config.yaml
num_hidden_layers: 18
hidden_size: 320
num_attention_heads: 4
num_key_value_heads: 4
head_dim: 64
intermediate_size: 832
vocab_size: 27710
hidden_act: "swiglu"
norm: "layernorm"
norm_place: "pre"
norm_eps: 1e-05
positions: "rope"
rope_theta: 854000.0
rope_fraction: 1.0
qk_norm: false
attn_scale: 0.125
bias: "none"
tie_word_embeddings: false
parallel_block: false
extras: ["local attention windows", "shifted keys", "gated attention", "exclusive self-attention", "value embeddings", "hashed n-gram embeddings", "an embedding shortcut", "learned residual scales"]
init: "uniform"
init_std_qkv: 0.0589
init_std_o: 0.011
init_std_up: 0.0589
init_std_down: 0.00609
optimizer: "muon_variant"
learning_rate: 0.0115
lr_mult_down: 1.5
beta1: 0.93
lr_head: 0.00326
warmup_steps: 200
schedule: "wsd"
decay_fraction: 0.665
decay_shape: "linear"
final_lr_fraction: 0.0
batch_tokens: [16384, 32768, 65536]
max_seq_len: 2048
doc_mask: true
train_tokens: 312500000
max_steps: 8713
dataset: "wikipedia_en"
Each number is 50 + 12 x the weight over its row's rms, rounded and kept within 0 to 99. Layers, rows and columns count from 0. The size before them is the row's rms in percent of the matrix's.

# gate: layer 13 MLP gate, 832x320, rms 0.155, rows 421-435, columns 160-319
# up: layer 13 MLP up, 832x320, rms 0.145, rows 421-434, columns 160-319
# down: layer 13 MLP down (transposed), 832x320, rms 0.129, rows 421-434, columns 160-319
gate421 116:78 68 54 37 53 57 27 74 35 43 61 39 47 61 32 28 29 49 47 54 38 51 49 58 32 56 58 53 50 70 43 56 51 44 51 32 60 58 44 38 33 42 38 43 31 48 53 59 54 25 54 45 43 39 63 71 36 43 36 51 39 32 66 38 34 64 64 46 48 48 53 35 33 83 46 49 47 50 38 60 38 62 73 57 55 65 60 41 57 53 22 59 57 60 31 75 61 48 52 61 36 48 33 46 40 39 52 40 67 53 31 66 30 80 61 51 44 50 61 42 43 58 67 46 56 38 47 43 33 46 33 57 29 50 40 60 56 43 52 57 58 47 61 71 37 42 40 52 67 48 42 51 60 21 51 61 57 59 48 38
up421 123:28 65 34 47 51 62 49 53 59 44 41 41 64 41 40 68 69 49 53 70 36 37 48 37 41 53 58 47 60 61 63 62 62 62 56 35 52 56 49 31 62 57 47 53 61 67 58 83 65 61 29 46 56 58 39 61 41 59 37 41 50 62 27 61 53 36 30 63 41 45 31 40 68 60 40 59 39 69 47 81 60 40 30 55 64 44 47 71 47 50 64 49 73 42 54 73 30 57 34 44 57 46 74 45 33 52 50 46 45 47 58 35 34 46 47 52 37 56 66 45 58 49 68 37 52 39 68 42 62 72 56 59 61 33 49 46 54 55 55 57 65 56 61 48 45 60 69 37 45 73 48 60 59 52 32 44 50 77 42 66
down421 108:60 68 54 62 54 61 44 44 32 48 54 69 66 42 42 46 63 67 51 67 58 57 53 79 57 46 48 44 63 39 52 42 64 59 43 43 49 59 56 48 42 42 45 24 32 48 70 42 60 51 60 46 51 62 49 58 40 52 70 68 41 56 37 41 55 41 52 66 34 54 50 41 35 34 41 48 56 39 46 47 37 53 51 32 49 33 67 63 38 46 58 62 48 26 69 44 57 40 44 27 52 49 56 45 68 50 55 43 66 62 49 49 40 59 48 51 51 37 38 38 40 38 49 63 47 57 53 28 60 18 45 59 35 52 49 50 60 52 40 31 72 44 46 40 43 31 80 68 41 42 27 43 49 49 51 68 68 55 59 49
gate422 092:45 63 24 70 43 32 47 46 47 70 63 48 62 75 56 67 57 47 49 42 66 61 52 41 43 61 52 50 64 43 57 33 50 44 52 56 68 52 58 33 61 37 49 52 45 52 40 47 67 38 45 49 46 61 50 63 61 50 53 52 75 58 44 71 60 61 46 73 34 45 38 62 64 37 39 47 48 39 33 43 67 43 51 59 50 72 49 42 38 53 59 56 51 66 49 49 57 54 53 48 44 52 47 62 23 61 53 64 47 70 62 51 68 52 69 39 37 61 56 54 34 38 50 50 46 43 35 53 47 63 31 53 21 50 54 37 40 49 49 34 36 68 40 32 26 51 54 35 54 54 43 44 51 54 55 59 38 37 42 32
up422 093:48 33 34 50 38 52 48 49 61 46 50 51 57 17 56 57 61 37 35 41 47 44 47 49 45 42 60 52 58 59 37 60 43 50 42 41 57 51 54 40 47 60 43 50 66 36 59 40 75 55 50 47 58 54 44 48 45 44 36 28 33 49 57 38 48 65 45 69 68 37 46 28 61 20 45 39 46 57 39 56 51 77 41 47 51 52 52 61 49 55 63 52 66 44 29 61 56 43 40 44 15 40 39 57 46 52 56 60 49 46 24 56 56 55 47 43 64 50 33 71 57 35 63 45 55 58 48 52 66 48 49 56 61 58 40 53 48 60 51 41 35 30 55 51 53 79 46 74 61 40 60 39 50 53 42 49 38 55 63 52
down422 091:47 52 64 69 40 27 35 37 21 44 40 49 61 31 49 55 45 67 48 43 38 41 61 49 77 49 41 48 55 79 51 53 35 39 48 43 53 88 53 52 42 52 78 29 54 32 19 70 35 39 53 47 61 62 26 50 50 53 56 59 57 53 53 50 43 59 35 38 44 31 57 85 61 76 54 61 48 77 49 40 52 33 48 54 59 51 45 60 55 37 60 65 57 43 43 53 65 29 48 50 69 59 31 34 43 55 49 39 64 52 58 55 47 28 61 50 57 55 44 75 53 43 44 66 59 44 48 31 58 40 48 37 54 37 44 53 60 64 41 46 34 52 49 46 42 55 64 38 64 39 66 64 36 44 48 45 64 38 52 48
gate423 072:51 35 67 35 37 39 80 39 46 65 50 50 52 49 46 29 55 64 70 67 63 22 56 46 59 37 42 56 51 51 34 70 58 45 53 57 56 41 56 24 42 64 57 28 49 41 52 42 60 64 51 70 58 48 37 23 39 53 39 53 44 33 65 61 46 47 42 47 58 39 52 47 52 51 41 33 36 61 45 40 44 50 49 56 49 46 56 42 72 69 42 44 34 52 41 60 46 58 46 46 34 49 34 21 39 32 62 28 46 49 64 47 50 72 54 26 55 41 45 46 51 38 46 40 46 73 36 52 55 40 66 18 56 74 54 31 53 48 52 68 24 58 72 60 42 45 42 43 45 82 48 37 65 47 51 49 48 41 48 55
up423 058:57 47 41 47 57 48 28 63 57 47 49 37 61 62 64 54 48 49 35 33 48 68 52 62 49 65 71 66 70 58 35 54 39 74 47 58 55 62 44 76 51 58 63 69 40 58 46 59 31 47 57 26 50 54 58 80 49 66 61 48 51 60 28 44 53 66 58 48 50 59 45 50 53 33 54 56 67 59 66 60 28 39 37 64 45 38 63 47 31 43 48 44 54 41 42 50 38 37 68 46 63 59 71 57 59 51 42 55 45 49 49 23 43 43 35 33 64 58 61 56 35 48 54 56 58 24 59 46 40 53 59 66 40 31 46 44 63 57 49 22 46 60 38 31 45 53 58 48 67 45 62 52 30 48 67 65 62 71 49 45
down423 081:49 45 37 59 62 49 40 67 43 48 47 55 55 62 49 55 53 52 59 45 55 50 51 73 55 45 72 38 25 57 36 61 37 52 58 40 31 56 38 55 48 63 54 70 55 63 60 52 56 47 52 71 56 48 63 53 57 34 73 24 58 43 48 17 39 60 73 63 48 66 46 61 53 36 39 42 63 46 51 58 50 30 59 51 56 42 35 54 48 73 38 49 55 64 44 40 57 22 54 58 51 44 64 45 33 66 54 84 28 55 41 60 46 58 55 43 53 62 41 46 47 52 49 41 45 42 68 23 66 52 67 55 41 61 48 63 33 64 46 47 30 75 42 46 42 25 32 44 52 40 55 47 29 62 65 57 43 49 60 51
gate424 105:35 65 43 57 50 48 41 76 38 53 64 41 50 47 64 49 52 37 62 58 50 75 36 33 60 67 62 61 53 42 59 45 48 62 58 26 61 51 55 80 25 50 49 40 44 33 41 25 50 47 59 56 50 33 42 38 60 50 68 51 56 48 51 59 61 45 52 51 35 49 45 60 59 31 66 42 54 51 46 32 50 37 48 48 59 57 36 45 53 61 43 64 48 59 62 55 49 59 57 50 63 45 39 63 67 58 13 50 72 63 43 59 51 37 52 71 39 55 73 61 52 38 41 42 40 50 29 38 50 26 44 32 64 77 51 45 34 60 52 56 56 45 64 79 33 48 26 46 73 38 63 44 21 46 62 58 33 52 54 69
up424 093:43 46 67 58 65 44 52 64 59 60 43 38 71 29 47 62 58 45 51 41 40 35 55 53 53 46 43 41 63 48 38 34 61 43 53 45 44 39 53 61 39 44 54 31 55 45 53 32 64 47 42 49 54 60 46 56 84 52 46 57 25 61 67 30 61 43 40 49 50 40 57 52 73 61 52 41 44 48 33 44 53 59 53 60 31 27 42 69 58 49 45 58 56 70 55 58 37 36 39 60 55 64 40 49 67 61 54 57 46 61 72 20 53 50 60 57 21 56 38 46 44 40 61 49 75 65 60 34 36 58 55 48 38 79 68 36 41 35 52 47 48 57 47 37 49 43 41 57 35 37 56 49 58 61 63 38 34 37 39 51
down424 097:45 61 63 62 58 36 57 60 57 56 50 50 31 59 45 66 57 55 44 45 43 27 19 17 62 51 47 51 41 26 62 66 61 58 60 53 60 51 56 43 49 48 48 50 59 24 75 46 43 43 50 44 40 59 63 41 64 59 61 62 41 55 70 66 58 26 47 41 37 39 57 43 61 36 47 30 50 31 58 48 58 31 42 49 49 42 59 82 64 23 65 64 42 59 65 39 60 62 67 53 45 54 40 41 53 41 51 52 63 47 65 35 13 55 31 36 56 30 57 50 55 49 47 38 63 58 74 45 45 52 45 47 38 61 51 43 53 41 47 47 42 57 34 65 51 55 36 73 55 43 70 47 45 72 57 43 43 45 38 54
gate425 100:57 33 25 46 41 56 34 57 53 65 36 61 45 54 39 42 41 61 52 37 35 66 35 32 57 53 58 73 32 45 25 52 54 72 51 39 50 65 51 55 53 49 38 33 43 51 33 33 68 50 52 53 54 60 49 66 54 57 72 50 46 40 60 46 52 68 36 41 47 58 58 60 30 63 38 62 47 34 74 63 53 61 27 37 42 36 66 58 48 58 48 38 46 51 45 70 73 44 52 55 39 62 57 47 44 32 55 67 62 50 45 58 42 50 65 52 69 42 44 46 38 39 37 25 77 44 45 54 68 19 39 36 44 45 77 65 41 68 66 67 54 35 40 59 42 65 68 37 58 51 62 39 52 61 58 56 48 47 47 31
up425 101:64 42 58 63 53 40 74 50 62 54 45 65 67 43 56 39 59 47 62 31 54 66 44 57 26 34 38 57 63 59 52 57 64 46 29 31 38 71 61 49 77 27 56 38 58 37 41 67 55 49 45 64 34 60 41 54 54 33 72 55 43 09 53 67 55 35 52 37 53 48 57 58 62 41 62 47 61 37 42 53 58 58 58 52 49 63 69 30 36 53 42 53 72 52 30 50 34 56 38 50 37 59 51 57 55 52 48 65 50 71 40 29 61 63 51 39 43 49 51 50 72 49 43 67 36 61 49 61 45 59 33 49 45 56 56 46 44 72 42 54 41 47 48 60 22 38 64 65 46 35 55 46 48 36 45 56 51 66 24 37
down425 100:57 66 62 27 71 40 51 50 56 51 66 55 55 31 66 35 16 57 44 54 75 47 45 41 67 59 41 56 75 79 59 51 65 58 38 50 60 29 52 60 50 50 58 60 38 54 66 44 68 59 39 44 61 60 55 53 69 40 56 49 65 60 34 54 38 48 40 35 37 38 40 41 42 38 38 75 42 31 46 62 34 40 43 51 49 41 45 59 44 61 36 55 60 67 49 51 51 53 33 35 52 41 68 39 41 54 44 47 32 56 66 40 47 68 33 71 39 49 44 53 55 51 28 50 62 62 56 43 48 48 67 40 47 67 62 53 68 45 46 39 39 69 45 61 70 49 48 08 11 55 52 42 46 38 56 38 27 47 51 32
gate426 097:63 50 39 32 68 54 46 49 49 45 36 42 64 70 45 70 47 61 48 58 58 37 52 51 36 54 58 47 74 37 27 41 63 21 63 57 50 37 49 46 53 54 29 56 40 44 64 52 72 52 56 27 62 65 43 60 52 59 42 72 43 67 45 41 50 57 65 64 53 51 54 28 59 33 76 50 39 49 63 76 44 50 53 34 46 49 60 42 47 54 49 73 31 79 59 67 54 49 20 46 41 37 53 58 41 56 38 35 48 55 46 26 52 42 47 48 38 35 48 46 43 21 57 39 28 46 51 44 49 55 73 51 53 63 66 43 61 69 37 46 33 56 50 55 53 44 54 55 75 38 49 53 48 53 51 59 47 46 60 48
up426 106:31 65 39 50 91 56 64 56 50 33 36 35 50 53 47 62 53 48 53 45 52 55 60 49 47 59 58 65 44 44 39 68 69 41 59 48 41 41 55 36 30 32 72 27 56 44 61 42 62 70 57 50 43 50 49 53 57 54 28 65 57 82 51 53 57 62 55 60 32 42 29 69 51 47 47 41 47 44 40 64 49 37 51 62 28 73 68 58 53 49 26 44 50 51 77 35 54 68 43 51 39 51 34 33 35 32 35 34 63 50 55 39 62 71 61 45 79 50 31 50 51 49 66 55 34 41 53 33 46 63 64 30 63 62 45 67 76 51 48 43 52 52 52 63 42 47 54 70 55 33 46 42 61 36 40 23 52 52 31 58
down426 105:68 48 35 49 47 36 50 53 51 35 61 42 46 55 33 88 44 38 58 45 46 63 46 37 53 45 47 57 52 53 52 48 45 42 40 49 52 40 62 51 44 46 60 62 63 67 49 58 22 64 47 61 34 56 39 71 36 47 55 51 60 24 69 38 38 54 36 52 60 72 74 37 75 86 69 57 39 45 27 40 33 27 63 42 60 47 74 68 63 51 50 51 62 50 47 66 73 60 41 37 36 57 44 62 54 56 45 27 52 35 67 65 55 54 71 52 38 79 31 46 64 49 56 41 63 48 48 52 39 21 37 24 53 54 49 38 53 61 46 51 36 58 52 41 46 54 64 48 41 61 55 38 36 37 55 29 67 49 50 63
gate427 086:53 63 78 34 57 48 54 39 40 32 54 66 47 48 49 40 60 70 47 33 56 45 48 60 69 39 75 43 59 28 62 41 50 53 61 49 54 44 55 57 49 72 43 52 65 38 33 60 42 48 63 51 47 40 69 48 49 44 39 32 29 48 52 53 43 48 56 57 48 45 61 38 58 55 74 39 31 52 62 76 66 62 56 64 60 54 43 47 49 58 39 54 50 38 46 48 55 52 50 39 59 33 66 49 39 37 83 79 61 57 62 68 49 62 40 43 48 39 64 73 39 49 59 37 35 47 52 53 47 69 50 67 57 56 68 44 52 39 50 51 71 56 32 43 30 29 78 30 72 39 57 50 58 52 51 67 36 41 56 55
up427 101:52 59 57 37 54 58 52 87 55 72 52 35 48 51 50 56 40 62 30 45 51 55 46 39 45 51 54 38 36 53 60 57 44 73 22 62 53 53 50 64 29 36 35 54 47 72 57 37 68 42 67 64 58 65 27 61 69 34 38 67 52 57 43 54 59 42 35 31 33 49 44 53 61 46 46 35 26 57 53 41 49 49 54 48 64 38 47 53 38 37 52 39 52 30 48 47 39 51 51 73 50 51 45 60 49 52 64 54 52 45 60 57 40 60 65 38 49 51 35 35 61 61 92 48 36 59 43 60 68 49 63 66 43 51 53 26 59 79 57 36 48 42 61 38 36 59 66 49 54 51 54 51 43 43 49 59 56 49 55 50
down427 097:44 59 48 32 47 28 66 39 63 39 46 46 54 52 53 41 67 59 53 40 64 45 58 53 47 50 63 59 43 52 47 17 49 66 60 57 58 47 55 53 32 43 30 61 47 35 55 69 34 50 55 69 61 43 57 49 39 37 36 39 48 63 43 56 67 47 58 62 39 25 32 54 46 42 50 70 15 50 56 50 44 53 56 36 61 32 51 53 57 68 57 37 40 20 63 62 63 46 39 38 63 40 45 46 60 59 57 78 53 64 37 50 66 52 17 46 49 35 55 46 68 62 56 50 55 58 49 63 45 89 44 45 34 59 58 52 36 57 48 33 39 75 40 80 55 53 42 48 52 46 51 33 45 36 51 42 44 56 43 49
gate428 092:52 53 68 86 62 53 37 52 37 56 41 80 56 54 61 53 34 48 26 40 36 36 54 33 61 59 55 46 51 44 58 48 72 48 52 33 73 60 70 55 37 40 34 46 57 39 36 45 59 62 48 53 47 59 74 43 63 47 55 32 65 31 42 53 35 35 37 48 37 75 44 67 62 46 57 76 48 59 33 53 57 60 53 66 53 61 60 52 64 55 62 52 48 53 36 47 63 54 48 63 45 48 67 52 39 60 48 66 61 29 63 51 44 45 55 50 59 36 58 29 31 36 73 60 48 44 42 61 73 49 47 51 46 52 64 52 41 68 40 27 31 50 44 66 35 62 57 35 40 40 37 53 51 53 36 53 64 35 54 56
up428 085:62 42 29 68 70 30 43 26 48 41 68 75 51 45 60 58 41 78 39 68 55 54 27 24 57 45 75 58 43 80 66 48 49 53 56 70 63 52 59 67 48 49 46 54 46 55 55 55 59 48 45 42 47 49 54 44 53 32 64 56 60 46 32 47 42 38 58 43 39 59 65 55 53 57 41 38 48 49 59 76 54 44 34 52 50 53 48 36 54 63 45 44 46 65 28 34 42 54 56 45 41 75 39 45 41 48 40 45 57 34 45 74 43 60 72 48 39 34 63 61 58 53 43 43 72 60 60 62 52 61 65 61 58 52 72 46 40 47 46 48 52 51 20 57 49 44 25 50 52 50 67 73 51 56 39 17 55 53 72 55
down428 091:60 70 58 59 40 33 60 28 55 45 52 49 67 45 36 44 45 36 32 49 48 63 50 48 57 67 29 53 65 70 43 48 48 59 45 62 48 56 48 46 58 71 56 53 61 52 61 36 53 43 56 61 39 64 40 60 49 42 61 78 39 41 37 54 49 68 50 62 53 74 49 59 54 43 65 52 48 45 38 65 53 42 57 52 54 50 57 51 38 32 40 36 53 09 46 38 71 47 26 51 42 60 47 57 54 44 59 47 55 51 55 42 60 24 60 37 59 37 49 35 53 45 60 55 44 59 59 67 56 30 43 45 39 50 37 52 44 58 74 60 51 65 46 40 55 74 60 70 65 57 35 74 55 48 46 47 48 71 41 49
gate429 098:47 61 56 42 49 25 50 39 66 49 52 46 41 37 55 52 65 42 69 48 58 53 42 63 33 47 49 47 48 44 65 60 47 26 65 42 57 40 41 49 31 63 68 60 59 55 49 61 39 44 71 61 65 60 50 47 19 51 64 49 49 64 54 47 28 48 40 41 56 32 69 53 53 65 65 26 62 69 49 35 47 48 62 69 50 43 55 37 53 53 55 63 69 49 51 48 54 53 32 38 50 37 59 50 48 51 56 68 48 72 30 59 44 72 33 45 45 43 54 59 36 28 47 52 35 51 27 54 38 43 70 34 49 36 28 60 69 47 27 30 47 55 74 59 37 48 64 48 37 51 71 49 71 45 47 52 45 74 58 51
up429 092:42 55 49 69 71 43 57 39 45 46 42 68 55 59 74 48 43 50 67 26 84 54 46 56 38 52 57 33 61 54 52 48 63 58 48 38 45 45 64 45 46 27 12 59 59 65 32 56 51 38 64 41 53 31 43 57 28 49 70 61 47 50 45 55 48 52 62 56 63 33 47 53 72 70 53 52 56 75 48 50 59 80 43 55 40 34 68 57 39 45 51 56 51 59 29 54 42 40 68 47 48 43 43 45 70 54 43 33 44 60 16 65 40 44 51 76 60 29 43 60 52 34 55 54 51 41 38 43 42 45 53 42 38 52 50 45 37 59 49 59 41 52 42 57 40 46 47 54 58 44 53 17 70 43 57 66 43 77 68 18
down429 100:34 48 63 79 49 44 45 39 49 69 20 50 51 43 60 47 55 45 49 38 49 68 43 36 76 74 67 33 43 77 43 38 28 49 29 53 78 54 56 86 56 65 49 55 43 48 28 68 39 62 57 46 44 49 64 53 62 50 61 43 62 59 56 73 48 35 49 39 49 55 44 27 45 24 49 44 71 33 42 39 42 75 59 68 46 49 33 58 57 78 36 33 32 50 50 70 42 41 55 60 37 63 49 60 41 52 55 36 59 63 54 65 50 49 59 56 54 56 49 53 50 51 66 60 43 53 58 66 44 39 36 46 49 61 35 50 36 44 31 50 44 57 33 64 52 54 73 45 47 62 68 54 37 36 59 46 41 47 38 59
gate430 111:56 59 55 38 46 48 67 47 49 62 41 59 60 58 48 36 61 56 67 27 38 42 49 45 46 62 60 59 43 19 72 59 35 51 42 64 36 57 45 46 68 35 38 60 44 70 39 51 64 46 68 60 50 65 38 54 34 53 43 43 65 66 26 19 43 62 41 66 41 32 44 65 47 51 35 77 46 64 71 45 38 43 66 49 53 54 77 52 63 36 60 48 21 47 52 64 51 64 42 28 64 29 70 37 26 49 43 58 68 53 46 57 45 65 38 41 35 46 70 65 40 41 37 40 50 65 56 64 45 50 49 39 48 61 73 48 40 36 43 34 51 38 47 25 21 66 55 57 39 58 52 47 63 49 56 51 40 41 38 51
up430 104:47 35 47 35 47 54 41 53 50 60 50 46 50 34 33 42 41 57 51 63 50 51 58 51 39 49 37 41 60 59 62 43 66 26 64 43 40 51 57 49 62 39 61 41 48 38 79 39 46 64 61 51 44 33 37 58 62 61 57 31 51 54 70 49 65 48 63 26 45 35 62 39 48 48 33 51 36 65 39 39 58 49 71 42 48 43 39 52 47 45 55 43 25 46 50 32 56 80 41 58 16 74 32 56 36 61 64 41 62 71 43 37 65 47 20 54 50 47 11 25 58 74 49 31 40 48 43 35 64 50 64 53 40 53 43 25 53 49 43 59 49 40 62 42 63 58 57 57 45 48 71 57 60 32 79 48 27 60 69 76
down430 104:50 78 54 46 68 61 39 63 52 60 38 29 54 38 61 57 52 41 67 42 62 56 42 53 46 41 40 43 51 37 34 40 32 50 41 32 34 57 56 25 53 75 41 54 31 62 45 55 42 54 45 58 70 57 40 52 50 50 39 40 56 41 56 46 51 47 65 75 65 54 37 44 49 55 50 73 62 54 57 57 47 48 41 56 37 42 50 60 38 43 75 58 23 58 60 48 53 52 68 49 35 42 45 58 58 74 40 62 53 42 28 30 50 50 65 64 73 57 39 35 43 64 39 60 61 50 50 64 56 49 41 54 34 45 71 41 36 43 44 58 76 39 64 46 42 35 53 53 46 33 26 39 53 51 33 36 44 45 58 49
gate431 103:39 53 35 46 50 45 21 63 53 46 52 31 35 68 53 45 77 48 41 67 74 73 38 55 59 56 52 31 45 45 47 20 54 74 49 54 45 53 73 58 33 71 54 48 57 49 50 50 52 30 43 40 45 37 52 42 54 52 35 43 51 62 58 11 23 60 52 44 49 41 52 71 46 35 43 57 59 77 52 53 53 50 48 48 45 26 56 48 59 60 64 71 39 52 34 48 61 50 35 45 43 59 41 57 42 53 63 48 59 50 29 32 37 44 35 54 39 60 50 44 44 64 50 66 64 30 64 39 32 88 67 53 46 34 43 71 41 47 73 52 49 64 47 56 60 34 49 55 76 39 48 54 51 62 37 58 56 53 42 47
up431 103:50 41 55 66 67 42 33 41 48 50 63 74 40 70 56 36 51 53 52 83 41 64 45 36 78 62 46 24 40 37 47 58 56 48 37 38 46 41 43 65 43 41 66 45 36 44 64 38 54 43 43 58 46 23 61 36 47 58 39 63 58 68 57 58 54 62 36 49 44 53 43 55 44 67 57 56 52 40 61 56 21 44 51 29 40 58 42 51 41 50 55 57 69 46 59 49 39 46 64 58 38 51 54 60 51 66 48 42 45 66 58 48 68 62 61 41 59 62 48 66 54 46 28 68 71 28 60 52 53 49 35 41 45 35 47 41 39 68 54 37 58 35 27 38 43 55 48 59 42 54 58 47 34 66 61 16 44 43 46 73
down431 101:68 45 51 45 93 48 25 40 47 45 51 56 45 70 60 69 71 61 41 51 52 49 62 53 38 47 60 31 46 48 55 49 38 42 63 50 52 44 66 43 62 57 47 40 58 54 39 55 34 49 44 54 52 49 28 44 78 56 44 69 76 52 58 40 50 27 52 46 72 46 42 76 30 65 60 72 38 42 56 59 27 25 33 58 61 42 51 57 43 52 54 25 37 39 45 46 54 43 56 58 34 53 43 65 45 57 31 49 43 68 46 44 41 41 57 40 46 31 48 82 55 53 43 48 57 49 46 63 50 34 56 48 57 43 70 54 63 29 55 35 34 27 53 30 36 36 50 35 33 60 56 78 53 54 73 46 67 55 46 45
gate432 078:34 61 48 62 55 37 70 34 44 51 48 54 46 68 24 40 31 58 54 37 55 39 67 53 47 60 46 43 58 70 56 41 49 39 56 38 73 41 74 67 71 46 49 62 43 54 56 38 50 64 64 60 37 53 34 50 58 42 46 43 46 32 69 57 59 49 48 38 52 50 45 59 70 25 40 59 56 36 37 46 61 70 45 63 38 41 24 54 58 46 51 64 51 49 53 70 24 54 45 55 65 31 53 43 32 46 37 56 72 78 37 35 57 59 27 43 58 34 45 61 62 55 47 89 32 42 47 46 47 75 62 58 44 59 48 64 52 45 66 50 70 36 23 70 46 45 44 70 49 41 43 35 58 60 38 63 34 39 50 42
up432 075:37 41 63 57 55 43 42 51 50 60 42 37 55 57 33 30 55 66 57 54 71 37 55 53 48 61 58 63 43 34 52 67 54 62 35 45 38 47 46 42 48 47 25 40 47 47 51 52 46 58 29 49 29 35 47 52 32 54 41 59 37 40 66 36 48 38 70 40 55 21 60 60 58 41 53 46 67 58 38 57 47 45 51 73 47 52 41 55 46 64 43 36 31 70 36 78 30 58 39 46 64 43 36 41 33 71 70 49 71 37 38 39 58 46 27 66 64 69 46 45 41 39 30 55 45 65 46 34 75 58 63 41 47 53 51 36 37 41 47 42 48 62 46 48 33 45 51 72 39 60 45 63 48 41 61 40 37 74 50 65
down432 079:45 57 60 51 85 50 38 37 50 51 31 76 49 41 55 46 61 42 67 69 52 42 54 84 59 31 50 38 31 47 53 41 41 35 64 68 45 75 34 52 40 37 39 51 50 57 70 44 45 38 48 43 53 64 49 36 27 37 34 51 60 70 51 47 42 47 43 48 59 54 47 47 42 51 44 60 64 70 52 69 42 45 65 32 43 53 37 53 44 51 49 62 54 48 34 57 70 59 56 52 49 53 61 50 50 54 52 76 50 58 70 71 45 60 46 47 43 44 57 28 39 50 47 45 48 34 64 49 57 45 48 36 68 51 41 55 52 40 51 49 43 35 42 52 60 78 43 57 71 64 44 35 64 40 66 33 36 42 23 65
gate433 108:47 40 58 49 36 37 41 56 61 54 52 45 54 46 54 46 40 63 46 35 36 45 57 59 65 65 20 32 56 52 52 47 54 52 44 30 38 38 49 51 47 56 37 46 32 60 52 50 35 40 59 74 70 35 45 64 43 78 35 67 25 67 62 51 27 45 59 29 75 55 44 39 21 42 52 68 51 41 76 51 56 35 33 81 61 45 50 64 41 45 56 41 49 48 58 71 33 62 38 41 41 48 27 46 52 54 55 71 55 65 51 54 55 45 47 39 41 56 74 50 52 65 44 63 56 63 43 52 66 53 34 46 63 64 72 55 78 41 58 36 31 68 73 46 57 36 50 42 53 53 56 45 49 72 58 59 42 53 44 48
up433 113:55 33 53 51 34 29 59 54 55 54 36 47 58 47 46 56 50 47 60 28 33 43 52 55 21 38 62 62 54 28 45 67 52 67 45 55 62 17 55 64 59 48 40 47 51 35 44 44 68 56 56 33 69 34 49 71 63 47 58 47 41 53 45 54 37 56 56 36 46 30 38 63 52 69 50 51 37 65 63 91 52 32 44 56 62 66 48 58 63 34 43 49 52 41 50 50 54 47 59 68 44 65 53 45 47 55 39 49 35 55 58 42 49 61 53 26 50 38 46 57 47 57 35 59 49 44 44 56 53 55 44 41 39 52 46 45 33 70 41 46 38 45 57 52 35 68 51 50 37 30 50 70 55 67 57 44 46 41 44 22
down433 108:71 56 43 55 69 39 63 48 53 79 61 50 75 33 46 46 42 46 56 63 34 65 48 66 39 51 29 49 15 37 60 66 58 42 43 48 41 59 75 33 41 61 51 41 44 43 57 62 56 65 40 58 46 50 44 61 49 57 57 37 54 55 48 24 58 56 58 51 63 59 36 68 30 80 67 57 67 55 46 42 70 54 38 26 36 37 50 36 43 45 22 50 61 48 64 43 50 56 55 59 50 59 65 70 63 58 58 26 52 54 70 43 49 42 31 34 63 60 45 52 41 63 47 54 50 46 50 47 63 61 71 62 27 57 52 49 50 39 41 45 43 53 52 53 51 49 59 54 60 56 36 61 53 58 47 50 49 50 43 42
gate434 106:58 27 53 54 62 33 60 65 59 33 28 40 48 49 59 33 47 45 39 71 62 61 46 61 40 49 62 40 80 48 42 44 44 61 72 64 32 40 60 45 57 61 50 51 29 61 47 67 60 53 36 37 43 50 63 50 43 25 51 34 60 71 54 54 59 41 42 65 48 42 57 57 52 26 37 52 54 63 54 48 46 48 67 49 57 37 48 61 43 48 36 36 64 39 52 50 35 45 37 58 52 44 33 60 53 45 55 45 37 54 67 39 45 74 73 68 50 51 43 52 41 37 47 68 42 61 53 39 57 52 37 59 37 35 44 70 47 51 37 45 49 81 35 60 57 60 26 48 30 54 64 58 37 42 54 41 56 75 34 35
up434 115:61 47 25 35 48 36 51 39 46 67 46 54 62 57 56 38 44 27 57 64 50 39 39 56 39 67 60 61 49 59 62 34 49 70 57 55 36 43 62 10 46 53 47 59 45 60 59 44 65 45 35 62 41 40 48 66 39 49 60 43 59 55 52 47 59 64 59 51 44 29 48 51 47 39 63 64 70 53 54 62 63 59 58 47 32 45 54 49 42 60 69 54 61 40 41 73 35 46 56 58 65 52 45 40 50 47 48 22 49 28 48 57 32 40 31 70 43 41 39 66 69 41 52 58 48 60 51 53 39 44 62 47 59 34 47 69 55 50 40 47 47 54 28 45 51 60 44 67 71 41 40 71 43 51 56 56 59 40 58 72
down434 106:46 52 36 51 55 78 67 62 50 28 32 67 23 49 33 59 58 54 58 52 56 70 37 46 48 38 44 28 66 35 40 52 51 48 57 48 54 38 56 38 47 61 76 32 57 66 28 36 46 47 47 46 46 40 55 36 41 35 55 67 53 54 53 52 67 53 63 55 35 52 52 53 37 61 42 46 42 59 52 48 36 61 52 55 47 69 50 47 52 25 47 43 54 32 37 56 39 64 54 49 49 65 39 48 53 33 54 41 64 60 74 44 42 63 44 33 46 22 53 51 57 79 54 51 31 47 44 43 45 36 45 42 47 74 41 78 40 40 66 53 56 35 51 48 36 70 52 41 51 54 75 67 34 69 71 72 48 48 31 48
gate435 103:57 52 63 46 40 44 52 42 45 42 36 64 51 38 50 59 45 49 50 62 24 64 63 65 55 71 41 51 54 68 36 36 35 41 46 66 51 52 54 47 46 55 54 74 40 41 36 60 62 69 42 59 59 58 54 71 48 62 51 69 46 47 33 74 42 58 54 48 55 23 48 49 67 58 65 62 36 45 81 52 38 44 49 49 47 55 58 44 35 59 55 65 47 51 33 56 43 88 41 44 43 24 56 50 15 57 37 43 28 50 32 50 47 43 39 51 54 32 67 34 44 39 58 46 31 33 34 59 58 36 58 42 31 54 39 49 47 45 62 60 65 49 29 53 51 32 38 57 64 61 40 74 55 49 72 67 51 36 50 44